Weights of a small GPT-style language model, trained from scratch on English Wikipedia: vocabulary 2048, learned and rotary positions.
Each number is 128 + 24 x the weight over its row's rms, rounded and kept within 0 to 255. Layers, rows and columns count from 0. The size above them is the row's rms in percent of the matrix's.

# layer 8 MLP up, 1024x256, rms 0.0495, rows 924-1023, columns 64-127
size [ 75  75 108 103  99  89 101 100  81  76  95  85 106 103  98  99 109  95  98 112 110  81  85  94 111 108  99 115 105  97  97 106  88 115  83 104 105  82 105 109  95 102 116  80 107 104  88 102 104 106  99  96  70 109  91 115  91  97 105  75 103 118 112  98  91  94  92 105 114 111 107  76 106 104 109  90 112  97 102 105 109  94 112 115  84 107 111 103 113 100 100 103 107  98  84  97  93 108  81  71]
[[ 98 145 149 130 150 127 111 129 158 127 102 131 115 123 184 163 128 110 119  94 110 111 100 128  77 133 150 132 112 122 124 123 131 139 120  92 124 112 117 127 134 101 175 126 153 114 132 145 131 129 118 108 138 114 100 105 120 119 157  71 115 151 111 128]
 [128  97 173 135 117 102 139 148 125 139 141 127 129  92 141 173 120 116 144 111 109  74 129 117 150 107 156 105 137  85 123 120 122 139 129 144 118 115 105  82  67 137 126 171 163 127 138 145 175 120  90 124 117 110 133 148  92 126  95 173 119  99 134 129]
 [135 123 131 164 100 120 123 136 126 110  52 146 140 103  71 104 129 141 129 120 146 105 153 181 158 130 110 131 134 104 104 129 102 133 150 110 110 173 142 132 135 121 170 136  76 136 103 142  87 114 143 128 173 121 108 119 135 127 141 123 133  79 176 136]
 [128  99 124 145  96  92 172 108 118 166 118  61 128 137 147 102 134 105 141 139  96 163 157 123 129 158 121 188 114 139 140 163 110 107 154  88 103  91 164 158 116 151 112 111 117  98 118 134 106 138 138 117 123 126 110  86 113 114 138 148 114 123 135 108]
 [137 111 133 150 165 127 143 170 141 127 122 109 119 127 141 104 125 147 124 145 127  88 129 168 190 123 143 159  77 160 177 117 123 151 114 104 108 117 144 149 159  96 112 138 181 127 152 136  95 121 136 148 137 149 131 155 127 151 121 116 124 162 145 112]
 [140 139 131 160 131 155 110 153 161 148 132  97 167 163 138 100 133 110 152 130 109 137 117 122 137 133 158 124 138 123 122 139 141 153 119 108  96 145 149 141 129 140 106 161 126 101 111  71  89  98 108 118 131 140 136 150 142 166 168 116 151 123 139 102]
 [ 98  94 129 138 121 108 161  98 133 142 113 131 111 124  94 109 108 131 138 113 159 131 154 148 168 108 116 143 121 130  86 109 111 132  98 146 169 126 139 137 100 164 120 121 151  86 135 138 140 126 140 151 105 141 131  93  89 146 132  98 134 127  86 102]
 [ 84 155 141 132 136 107 141 113 149 106 187  95 101 150 173 110 127 193 147 118 112 139 140 140 148  90 163 138  92 119 141 115  99 149 124  96 118 140 169 131 145 151 140 118 133  99 106  91 157 122 157 119 158 137 132 123 116 108 141 118 159 138 138 137]
 [111 118 107 142 146  92 136 147 158 115 120 141 150 137 152 112 114 142 115 136 108 140 135 166 141  96 157 167 151 118 140 114 154 151 130 125 118  94 138 113 139  77 159 117 154 151  93 137 148  95 150 137 102 181 115 124 124 189 107 137 138 135 120 135]
 [161 161 102 136 124 129 110 134 153 174 180 142 153 147 167 115 156 133 127 154 136 124 165 111 151 153 137 121 122  87 138 152 141 120 138 133 114 127 140 156 131 141 136 114 119 150 133 106 161 113 137 173 110 153 145 136 119 119 122 159  92 148  84 138]
 [123 182 133 133 149 131 136 128  93 140 150  99 120 131 129 116 152 131 111 111 133 113 127 134 176  60 124 109  81 124 122 140 131  99 181  82 121  90 100  84 117 156 161 152  83  96 148 139 102 141 134 140  99 130 141 120 144 142 135 129  88 119 149 136]
 [107 103  93 123 128 124  78 140 163 101 128 103 134 132 179  97  95 170 107 113 149 137 161 121 189 128  92 143 127 136  91 108 158 117 119 121  92 134 100 128 128 116 125 166 143 135 138 120 120 125 159 123 190 188 125 125 153 100  95 118 164 143 157 104]
 [129 159 121 101 105 149  85 124 147  91 162 119 131 115 140 158 166 144 122  91 110 108 155 121 136 125 123 139 119 162 157  73 122 158 120 109 145  93 127 137 167 122 154 108  93 134  99 129 140 131 127 155 199 128 118 101 123 126 146 148 167  97 145 137]
 [115 102 154  86 171 138 100 109 126 125 180 157 135 114 124 159 110  97 118 101 141 130 150 118 111 152 144 129 153 152 150 171 119 150 163 130 104 166 124 160 169 133 135 149 110 159 145 162 137 151 177 113 138  92 136 161 157 131 115 100 100 126 152  95]
 [144 188 175 120 149 134 125 122 135 135 132 140 150 112 111 132 167 111 132 146 131 106 101 146 128  94  93 131 142 116 162 143 121 112 133 115 138 119  96 138  95 113  95 148 153 161 172 139 147 151 124 125  97 172 127 115 116 111 125 109 110 116  94 168]
 [108 148  94 128 158 132 105 114 128 144 167 127 102 101 125 186 119 117  62 110 142 145 146 120 132 141 111 170 124 119 133 140 104 131 104 157 144 154 126 165 137 152 116 161 128 127 116  97  97  93 102 128  95 106  70 169 133 118 133 143  88 157 106 127]
 [136 129 146 157 110  79 122 157 142 129 103 134 110 177 143 127 128  99 131 118 151 188 139 150 150 129 114 163 129 129  73 149  98 124 168  98 142 158 118 141 122 143 113 134 129 126 124 147 148 105 102 153 124  91 108  96 102 134 121 133 115 138 115 123]
 [ 95 126 163 118 132 139 138 157 128 159 132 133  91 120 147 168 112 157 118  82 140 120  92 164 132 151 103 166 137  94 122 156 120 128  98 150  81 114 117  89 141 147 161 123 123 117 157 116 141 137 158 117 121 115 101 108  87 127 154 128 151 142 130 109]
 [125 119 121 103 129  94 152 117 116 161 139 106 162 151 135 107  54 126 154 139 131 109 184 126 123 134 147  92 123 110 110 152 135 136 118 131 114 122 145 106 135 152  90 117 135 111 135 167 146 142 117 114 173 154 146 180 135 172 140 154 135 160 111 147]
 [109 122 114 139 126 170 114  91 141 172 152 158  77 125 124  85 117 151 117 140 118  99 123 159 125 128 140 118 141  63 135 148 126 180 101 105 158  95 170 158 151 171 111 129 133 108 130  94 181 136 124 151 134 144  87 108 108 120 117 131 131 115  90 152]
 [ 95 152 140  92 134 144 105 149 108 138 128 126 144 153 144 116 112 136 122 159 129 151 102 135 121 121 125 132 149 102 122 109 101 132 151 141 117 111 101 115  92 105  98 111 110  84 155 121 100 117 108 120 150 166  88 114 166 112 116 127 154 132  88 133]
 [114 150 125 111 134 169  84 135 144 107 126 105 180 133 112 147 133 156  88 140 110 132 117 133 145 155 147 154 132 155 182 103 141  86 126 110 153 131 110 119 106 118 129 140 116  89  89 100 119 144 120  92 134 149 112 143 144 125 167 129 120 119 151 126]
 [152 126 154 148 149 115 118 166 145 119 119 148 135 139 154 137 117 111 136 106 166 133 113 104 129 140  96 110 167 155 173 161 145 144  89 107  99 143 128 151 104 108 128 106 144 115 177  84 160 161  88 137 149 120 133 128  88  86 131 176 125  76 156  67]
 [160 132 133 123 152 109 131  83 146 141 102  95  95 185 133 151 143 104 141 159 148 140 145 132 101 101 125 107 106 106 116 160 124 163 105 126 110 130 139 105 135 150 162 147 168 117 120 118 138 132 123 115 163 170 170 144 148  92 136 150 153 100 150 147]
 [170 141 120 101 139 128 108  92 141 103 138 125 145 131  96 136 160 141 117 140  90 104 175  85 139  79 102 146 157 155 115 138 132 104 116 155 113 129 101 100 169 117 143 142  84 112 152 134 108 105 133 149 121 130  73 132 148 161 147 130  83 159 160 126]
 [100 158 139 124 163 144 108 105 161 151 119 137 146  97 107 102 113 107 192 109 120 109 103  98 110 182 130 123 135 130 148 135 140 164 108 135 150 133 143 137 138 121 123 143 122 134 178 128 115 101 123 139 156 152 116 140 130 146 149 113 107 108 110 102]
 [133  92 140 109 130 102 140 142 134 151 161 109 102  98 121 143 150 151 177 147 117 129  83 171 140 160 109 147 147 136 123 110 142 169 155 124 138 155 118 150 165 149 159 113 112 135 112 113 140 125 137 146 132 156 105 135 106 109 128 132 154 133 117 135]
 [100  81 138 150 145 165 112 137 122  95 138 165 152  90 117 107 158 141 156 140 112 147 140  80  99 145 111 161 134 119 140 167 119 121 140 117 137 143  96  94 129 133  98 129 115 131 104 100 142 133 157 149 152 119 144 152 121 115 173 113 158 108  92 100]
 [137 161 131 151  99 104 139 136 117 112  94 113 131 120 146  87 157 117 107 129 162 125 123 122 139 158 140 145 166 172 116  83 135 130  96 143 112 134 132 145 119 139 167 111 149 105 120  92 100  85 152 121 107 138 149 131 153 201 162 143 118 109 155 134]
 [135 124 109 178 121 113 130 125 125 124 124 125 158 104 104 111  78 146 158 142 171 117 104 114 122  91 114 116 101 112 147 125 118 132 168 123 104 123 179  93  97  90 136 136 148  96 114 136 138 137 177 130 127 176 120 141 115 145 142  81 151 125  92  77]
 [168  95 124 171  93  99 161 134 133 150 139 110  85 147 153  95 141 123 148 141 129 118 126 137 101 119 136 109 146  91 114 114 128 167 146 113 110 165 126 125 140 108 129  88 128 105 155  87 163 153 156 150 137 153 130 131 153 124 144 111 124 102 117  75]
 [146 177 128 136  99  93 118 154 100 126 113 170 178 172  95 115 134 109 133 143 145  94 135 105 131 116 143 140 158 119 170 143 152 147  66 125 184 125 121 150  83 161 141 121 153  98 151 142 148  99 111 147 127 160 165 115  89 116 121  67 121 196 140 165]
 [175 135 121 151 147 123 108 124 163 125 169 107 109 189 150 124 138 143 153 107 129  96 138 126  88 127 101 148 127 169 118 130  95 106  95 161 132 123 123 107  91 117 142 149 131 120 128  93 147 168 151 157  88 161 158 141 126 138 125 117  93 115 106 121]
 [105 150 115 155 125 123 130 150 128 134  92 143 110 139 174 149 152 119 127  87  74 109 132 112 116 166 114 148 157 160 142 143 140  94 138 132 106 158 119 102  95 186  89 107 135  98 142  92 122 102 121 112  80 113  88 105 105 118 144 134 153 118 124 128]
 [119 100 132 118 128 138 111 120 176 168 111 122 123 118 123 134 124 132 130  57 156  78 131 122 175 155 144 139 166 136 121 104 140 122 132  95 137 116 114 138  98  68 113 108 129 100 159 157 128 121 132 103 110 117 117  89  93  93 103 125  81 159 158 111]
 [156 150 149 119 119 155 142 161 142  74 120 164 124  88 130 154 126 127 121 106 169  78 129 104 129 102 149 100  86 175 128 137  97 118 124 139 107 137 122 110 146 123 115 161 153 115 158 115 115 133 120 175 125 133  98 145 144 113 115 124 148 139 159 102]
 [117 170 144 123  86 189 100 135 154  82 146 214 107 114 145 129  99 118 112 103 127  87 123 139 140 157 116  97 103 115  99 123 150 121 132 114  97 138 125 162 142 160 161 176  89 124 141 103 142 109 114 108 149  86 124  92 146 141 135 155 151 112 181 129]
 [118 107 138 122 119 132 126 161 174  96 157  98 143 130 140 144 144 126 116 114  94 154 113 124 166 142 124 112 148 153 129 119 128 113 112 120 118 131 142 158 108 141 131 153 153 124 146 135 180  90 102 172 124 116 131 128 143 120 204 106 119 142 128 132]
 [125 152 182 111 110  81 114 168  98 168 113 152 122 126  90 155 115 106 125 115 133 139 128 172 146  75 132 141 123 136  94 124 148 144 161 128 157 140  97 141 143 154  98 173 125 161 147 124 129 137 116 130 134 143 135  87 136  74 104 102 151 117 141 155]
 [134 148 116 147  75 151  92 139 107 117 149 166 111 107 129 156 124 106 119 104 152 156 106  96 138 105 128 146 114 173 134 161 116 120 125 129 157 132 145 124 144 152 137 130 134  92 131 153 136 125 122 152 111 161 139  92 125 106 108 134 138 145 136 134]
 [168 137 119 108 154 125 129 182 108  90 101  85 130 124 178 135 126 107 118 105 132 133  93 130 169  79 116 154 135 137 113 138 123 129 123 133 125 111 108 146  87 113 155 133  71 148  95 116 153 116 127 123 131 160 109  98 116 152 138 120 115 122 172 160]
 [178 134 144 117 102 179 144 150 146 172 156 156  99 117 131 136 153 188 134 139 136 118 135  81 147 142  93 171 124 109 135 134 146 124 154 145 130  95 135 107 166 122 153 118 149  67 115 159 125 126 100 132 125 125 145 115 101 121 135 137 115  82 120 109]
 [151 142 154 127 163 117 119 165 157 157 140  64 160 114 106 147 143 114 104 157 125 132 160 100 113 114 145 119 155 122 130 140 113 139 153 152  90 154 126 119  85 108 123 127 180 112 131 112 128 106 116 129 106 141  60  98 164 124 146  59  84 123  90 118]
 [115 152 144 155 139 129 149 135 101 142 106 101 147 118 122 133 145  88 137 110 122 140 124 149 133 116 129 128 141 100 134 131 149 155 111  77  86 114 106 156 134 134 130 118 169  88 130 154 103 116 137 153 179 110 182 212 120 124 137 110  94  71 135 124]
 [134 127 103 147 106 115 126 112 172 134 112 131 127  96 156 122 153 124 148 178 137  68 118 111 116  97 124 128 104 117 109 132 100 119 162 102 111 139 143 109 106  89 146 133 154 112 133 174 133 107 113  94 142 132 126 106 168  76 117 136 133 124 150 136]
 [138 100 143 100 125 143 113 175 160 163 111 144 148 127 113 137 144 146 192 139 102 109 165 107 156  99 106 152  80 133 112 163 127 101 108 115 133 131 115 117  90 128 144 120 125 107 127 110 121 167 119 156 127  80 122 114 155 117 134 137 160 123 117  78]
 [172 125 148 112  99 146  86 125 153 114 124 168 130 137 116 150 152 140 154 142 129 136  82 106 159 142 130 148 130 141 118 113 119 124 162 122 191 108 148 172 155 154 185 118 142 147 124 108 148 159 123 121 109 151 130 145 145 120 123 134 142 133 179 139]
 [148 143 144 104 150 113 135 116  86 138 118 175 124 140 145 120 121 144 170 124 103 133 116 128 101  99 104 152 121 165 131 116 128 122 152 162 117 194 126 153 143 116 133 153 136  68 128 131 132 159 175 120 147 102 116 102 131 128 131 124 126 148 105 109]
 [177 117 106  99 163 129 120 112 157 114  94 118 160 101 125 141  81 124 134 123 113 139 119  82 162 141 125 164 131 124 110 109  88 150 140 108 126 134 115 127  98 175  74 133 174 150 111  93 125  94 130 109 135 130 114  95 131 103 107 103 141 141 109 137]
 [136  97 130 153 141 121  84 125  99 134 119 132 101  92 123 134 107 142 118  87 101  99 145 128 129  81  82 116 144  86 123 130 141  90 163 125 134 163 149 130  93 133 135 135  67 113 155 152 115 133 144 136 134 134 157 137 179 175 129 133 112 117 146 176]
 [130 154  93 132 121 133  86 141 115 162 165 161 114 127 126  84  76 117 137 133 138 138 108 111 106 143  94 125 127 124 164 158 146 131 154  95 130 132 152 112 115 164  76 161 119 129 151 165  87 121 137  90 140 113 176 147 127 158 132 110 114 128 139 123]
 [147 112 115 130 128 144 102 100 109 161 151 120 144 152 117 120 141 126 117 105 173 118  90  99 150  89 127 126 161 137 107 128 104 171 147 114 143 152 112 122 178  99 135 109 147 172 158 121 132 190 133 165 122 165 107 136 150 116 109  81 101 136 105 119]
 [101 151  66 144 140 174 129 100 111 134 160 115 138 136 154 121 124 107 118 129 137 119 128 114 147 150  98  91 109 162 108 146  72 159 140 125 102 132 103 127 141 134 140 161 100 150 161 104 151 122 108 153 140 102 114 144 132 171 174 149 146 133 132 127]
 [137 149  98 113 163 103 174 147 123 117 107 189 167 123 159 148 136 116 122 116 123 158 159 139 100 148 120 180 126  93 124 161 148 159 159 158 112 151 116 160  75  67  98 143 110 114 142 133  92  95 119 151 139 122 110 106 186 122 176 158 149 151 136 143]
 [121 149 154  98 169 104 136 180 127 133  99 139 140 163 170 122 149 114  89 126 135 168 107 160 119 104 115 163  83 141 117 128 118  95  75 151  90 141 143 136 153  67 136 149 163 158 121 136 125 117 128  94 128 170 184 139 124 130 136 109 127 141 151 140]
 [147 178 129 119 152 125 113 136 157 122 112 131  93 125 116  73 140 141 130  99 123 122 132 132 148 144 161 136 107 137 121 142 135 128  87 142 126 110 128 125 141 173 140 142 106 151  55 116 122 163 146 143 162 111 127 152 139 113  99 138 111 118 116 115]
 [158  80 111 124 171 128 111 112 126 147 104 155 112  97 118 120 129  87 153 117 117 191 129 148 142 114 182 153 152  96 159 146 109 112 145 111 113 138 172 134 108 102 148 158 121 133 125 124 154 151 138 121 117 128 147 115 177 108 105 150 150 154 137  79]
 [146 177 106 164 144 131 150 162 140 122 134 135 132 170 160 113  69 120 131 133 151 156  43 153 149 149 112 121 162 119  72  98 168 155 128 148 157 128  98 144  98 149 153 110 144  91 148 127 129 126 141 138 151 131 157 122 141 168 135 101 107 141 127 162]
 [138 149 155 153  98 154 115 127 147 153 164 141 161 117 154 126  99 100  91 133 113 151 124 155 128  98 132 142 107 119 124 111 153 160 133 110 125 131 133 130 126 106 145  99  89 100 158 113 161  78 112 166 140  97 110 152 111 126 133 130 168  71  92 157]
 [105 168 114 117 159 110 139  86  69 102 156 160 115 146  99 144 156 109 145 166  97 159 157 121 132 102 137 121 157 128  90 149 138 102 130 168 102 110 121 144 116 101 126  90  92 132 131 136 155 162  76 134 155 140 171  86 107 128 140 119 155 121 159 134]
 [202  98 119  72 109 139 113 116 137 139 128 146 156 126 154 105 151 118 132 146 112 125 180  88 153 162  89 108 114 170 148  96 153 155 155 108 115 129 134  95  87 136 111 138 106 143 109 109 148 119 136 122 137 111 124 123 119 127 147 132 164  72 123 164]
 [129 116 177  84 108 163 138 153 158  99 157  96 169 145 161  95 122 132 162 151 123 122 140 194 176  74 153 144 166 151 157 111 156 153 140 145 114 139 142 103 107 133 143 111 149 156 139 112 116  95 119 123 148 153 154 134 120 123 137 123 111 114 138 121]
 [ 99 161 197 100 128 150 128 170 155 139 142 169 113 103 150 120 106 125  84 123 132 140 125 125 128 142 134 132 118 112 131  91 162  89 149  82 123 113 122 146 112 126 132 101  98 107  92 103 140 144 117 131 113 120 124  64 124 154 141 139 179 150 159 163]
 [117 119 114 156  96 128 135  81 152 128 126 150  48 102 156 150 137 108 134 119 101 129  84 134 116  75 121 155 115 178 122 141  82  91  88  86 117 179 146 144 111 135 159 162  99 131 111 141  87 168 140 131 155 159 116 128 110 131 176 119 129 140 172 142]
 [122 123 142 116 166 145 108 139 150  97 111  77 114 143 178 116 165 137 120 106 152 105 115 117 104 102 167 116 101 157  93 156 111 108  62  86 137 171 119 126  90 100 153 134 139 113 149 150 154 111 109 120 131  78 140 114 137 143 143 125 124 103 104 129]
 [143 148  74 108 156  81 132 136  93 144 165 144 129 146 144 150 101 107  85 135 148 140 128 131 126  88 184 135 148 131 125 119 120 130 119 171 119 117  96 142 107 135 136 138 131 117 121 148 103 178  87 151 164 104 140  70 151 102 139 103 130 113 156 121]
 [144 100 123  89 122 121 123 185 150 110 137 123  99 106 154 164 133  90 120  99  82 116 105 151 149 139 132  96 123 176 117 123 144  85 127 174 100 131 104 139 138 160 115 163 154 112 133 132 140 104 112 144 129 149 167 127 137 129 151 123 122 152  93 147]
 [144 118 143 116 145 122 101  78 180 156 142 157 145 101  96 134 105  93 119 142 143 104 129 163 138 152  96 142 143 165 127 127 162 159 150 146 141 120 127 120 103 142  72 138 108 147 162 126 109 127 121 112 104  97  74 144 142 151 134 138 105 100 142 172]
 [110 121 131 142 153 135 129 145 163 107 113 124  82 180 147  83 133  86 156 136 144 128  90 117 101 140 148 160 144 154 129 142 113 112 145 142 101  99 109 139  94 106 150 122 155 136 125 114 119 139 111 139 148 100 111 145 148 140 139  94 154 122 110 116]
 [135 137 167 151 129 137  90 134 151 160 134 140 167 137 174 125 113 109 134 112 139 158 109 127 119 106 120 125 179 157 131 165 127 124 168 130 102 127  96 136 125 134 127 125 140  95 123 126 114  88 130 113 105 126 132 133 122 126 128 133 129 167 130  95]
 [128 143 181 132 172 132 100 100  97 179 122 102 135 113 114 109  82 148 114 124 133 111 105 138 102 109 116 148 109 142 113 152 132 137 144  98 137 115 125 117 133 153 164 105 136  91 137 147 103 115 143 104 143  82 138 109 173 134 124 129 119 152 146 140]
 [122 120 142 138 129 109 164  96 160 120 193 118 123 154 161 118 150 115 139 153 157 135 145 111  99 122 115 138  73 120 123 121 146  80 188 154 114 113 133 124 138 129 143 165 117 126  97 147 143 170 165 152 132  77 108 122 140 153 130 161 127 133 112 135]
 [105 148 158 134 177 106 156 125 110 155  80 160 148 122 110 127 156 126  82 153 118 169 138 200 131 121 133 156  81 103 122 135 140 117 143 124 147 105 128 165 181 133 135 123 151 141 119  73 173 155 124 137 145 159  89 130 130  81 152 137 117 133  83 103]
 [148 121 114  97 154 133 108 139 162 161  90 141 129 103 107 157 146 121  97 132 104  77 120 116 154 192  94 119 107 161 118 139 108 108 131  92 137  92 126 152 153 126 147 123 120 145 102 178 123 115 141 165 130 103 145 132 152 106 159 107 150 129 160 103]
 [138 152 141 129 126 143 152 159 127 148 126 128 130 101  89 159 100 145 111 140 138  93 124 119 132  91 106  81 155 113 126 116 115 147 141 134 107 114 168 180 123 140 143 117 133  98  98 114 132 116 148 149 162 159 137 129 126  91 131 112  98 107 144 111]
 [140 155 140 129 126 124 108 120 118 105  74 138 176 128 121 131 121 140 170 129 105 115 152 147 125 135 127 160  69 146 110 141 129 134 111 130  94 108 132 158 127 135 112 139 118 159 147  91 194 125 119 158 130 136 149 118 113 156 144 145 145 157 130 121]
 [110 120 149 141 148 132 162 128 123 138 138 126 125 128 136  99 119 136 103 132 163 149 122  99 141  66 100  99 114 125  96 137  80 138 108  86  91 165 141  95 138  78 100 128  91 108 144 110 129 113 136 150 149 116 185 151  95 137 124 128  99 105  84 103]
 [135 118 130 112 126  94 159 116 112 182 106 152 162  93 141  96 124 152 134 156 212 135  93 121 127 143 117 117 130 145 147 130 132 163 155 165 120 134 139 124  96 201 102  91 133 113 139 123 124 133  96 157 117 158 138 154 115 103 115  96 117 141  72 115]
 [ 95 157  99 140 118 105  80  93 140 171  91 133 121 110 126 135  98 166 148 100 124  98 100 121 111 138 124 129 127  71 126 149 106  72  87 120 135 137  96 124 125 163 127 173 135 157  87 156 148 112 117 128 153 166 126 162 119 123 143 143 103 117 162 132]
 [150 120 145 103 161 105 114  94 141 155 113 118 115 154  95 136 135 154 113 152 149 129  96 175 154 131 147 123  94 142  96  89 106 147 136 136 140 149 114 133 126  94 152 122 126 121 170 163 135 123 121 146 184  88 102 107 118 146 122  91 158 128 148 144]
 [197 116 140 123 157 125 132 118 108 140 150 133 118 135 136 153 145 122  99 134 122 125 110  90 147  95 137 169 153 142 164 129 102  95 164 187 122 156 121 160 144  95 122 133  93 103 108 117 116 122 147 121 130 120 148 115 150 112 162 139 128 100 121  87]
 [118 149 130  94 128 174 183 130 142 120 158 132 113 110 118 163 138  88 138 165 133 149 129 150 154 140 131 130  92 101 132 122 163 116 133 133 128 105 129  86 138 103 108 119 138 111 166 163 149 118 111 122 134 130 130 108  67 105 133 138 103 121 153 139]
 [131 105 117  92 128 153  98 127 160 147 132 150 214 161 151 131 128 116 151 139 132 132 176 182 118 115 114 115 143 145 179 119 128 139 128 144 109  94 132 169 167 119  98 153 111  97 156 141  91 102 143 145 115 120 125 137  88 132 114 114 104 140  99 162]
 [ 72 144 134 142 127  81  92 143 111 143  74 133 136 145 131 129 168 203 130 102 157 138 118 126 167 120 129 128  95 129 163  90  83 110 131 149 141 138 113 132 201 156  96 127 132 166  98 171 142 124 111 156 117 121 153 162 101 134 121 131 119 100 121  98]
 [ 80 112 157 160 104 144 128 122 102 117 133 113 133 108 149  96 157 106  95 150 115 136 174  95 117 137 115 140 145 125 102 149 128 148 167 123 106 113 158 164 136  84 202 144 118 112 121 153 133 125 117 168 119 139 124 113 128 170 129 149 144  92 112 120]
 [145 166 130 111 148 107 124 105 118 109 104 124 147 142 152 101 110  95  75 130 116 114 137 161 105 125 152 144 133 114 161 143  97 178  62 121 148 112  88 111 123 118 129 124 129  73 121 172 112 145 149 115 139 101 103 118 148 146 132 176 170 182 124 122]
 [171 120 145 144 119 131 137  89 131 156 119 133 130 107 116 118 156 157 103 164 146 101 107  66 150 134 141 154 122 126 130 130  90 146 143 107 156 145 107 123 144 121 102 125 144 109 107  91 106  96 139 141 103 122 104 198 131 117 114 105  99 128 111 161]
 [135 143 151 134 110 116 184 103 144 109 124 132 131  98  95 103 139 141 123 168 122 157  77  96 151 129 150 125 117 169 164 133 111 110 143 147 131 102 147  82 155 168 144 130 109 132 104 113 115 141 136 127 129 114 152 154 100 151 148 110 115 128 193 146]
 [114 122  78 126 116 148 124  98 104 134 121 125 128 127 138 128 122  99 164 173 140 162 123 134 163 177 122 122 124 119 118 126  63 136 176 126  95 112 139  99 108 135 126  93 125 123 140 117  98 151 107 108 126  61 119 107  97  82 125 114 136 129 135  84]
 [129  93 151 105 134 107  90 149 132 125 189 154 136  99 152 189 129 122 125 117 160 127 148 151 164  86 121 102 140 147  86 175 142 119 138 100 125 187  85 128 133 130 140 142 107  95 133 180 152 125  94 142 115 129  93 149 154 123 101 129 108 140 149  93]
 [161 145 132 134 148 161 138 160 177 119 120 175 149 124 150 137 155 131 113  88 150 144 158 139 140  83 138 128 123 164  92 136  90 135 115 135  99 154 126 145  76 122 150 108 124 138 114 117 109 148 120 138 141 151 136 110 111 161 120 146 118 125 134 198]
 [146 155  99  90 130 123 144 140 113 120 134 131 152 151 158 134 110 102 101  87 128  98 128 138 151 153 184 134 108  78 109 112 140 125 124 139 183 126 115 162 137 147 131 153 122 135 150 167 125 134 158 156  73 150 144 118  59 134 148 113 136 103 167 129]
 [132 119 192 155 117 131 122 125 158 138 142 174 126 192 146 151 107 132 155 123 137  96 135 138 107 130 175 114 131 107 172 119 165 136 156 152 120 102 121 131 161 163 141 123 102 144 123 140 135 163 167 161 190 130  98 135 124 123  99 122 108 151 130 128]
 [110  98 130 146 114 121 105 126  88 157 109  94 148 113 160 147 144 127 134  75 147 115 130 156 115 150 154 133 138 115  96 122 104  82 147 141 108 111 117 137 135 176 138 126 140  91  94 130 115 109 122 109 164  93 106 111  75 123 111 126 147 105 136 104]
 [163 166 179 120 135 145 153  91 159 124 146 112 126 133 122 123 143  85  98 157 109 119 103 169 140 109 107 133  98 124 121 134 117 154 136 111 102 183 113 108 117  90 125 110 105 134 132 168 149 156  91 106 134 121 160 129 121 103 152 137 138 108  74 111]
 [167 146 156 144  89 125 140 139 136 153 104 112 134 126  80 123 119  96 103 149 141 160 106 130 119 139 120  98 121 138 134  86  79 136 129  97 136 125 138 185 139 137  93 129 151  96 116  98 121 133 108 131 129 142 138 117 109 146 133 131 110 119  88 155]
 [173 153 118 134 115  97 154 151 117 123 101 174 141 122 162 136 134 168 122 135 154 103  91 109 147 107 142 132 142 167 109 129 167  99 109 153 114 114 112 140 177 121 100 100 148 130 125 124 142 127 151 117 168 125 128 103  96  83 145  95 135 131 109 155]
 [148 170 134 125 107 140 116 113 117 112 171 104  82 124 164 173 143 148 100  79 117  85  93 131 136 134 154 116 131 107 140 111 131 124 153 126 119 142 106 104 145 124  83 141 121 133 135 174 141 140 115 157  94 165 110 155 106  91 135 162 142 119 147 144]
 [155 127 151 123 118 113 127 133 129 154 103 130 131 111 161 124  82 117 142 140 130 115 162 122 149 111 122  84 134 125 111 159 132 126  78  99 124 111 123 120 129 107 144 128 141 130 140 113 164 145  70 135 123  98 151 105 110 120 151 105 132 115  88 118]
 [ 84 121 108 140 120 146  95 134 132 132 153 126 144 119 128 110 124 176 142 126 122 112 133 133 129 108 134 129 101 145 115 116  99 154 183 138 116 128 119  92 134 125 114 129 140  96 129 140 144 121 112 111 107 115 121 117 152 158 131 114 113 158 117 150]]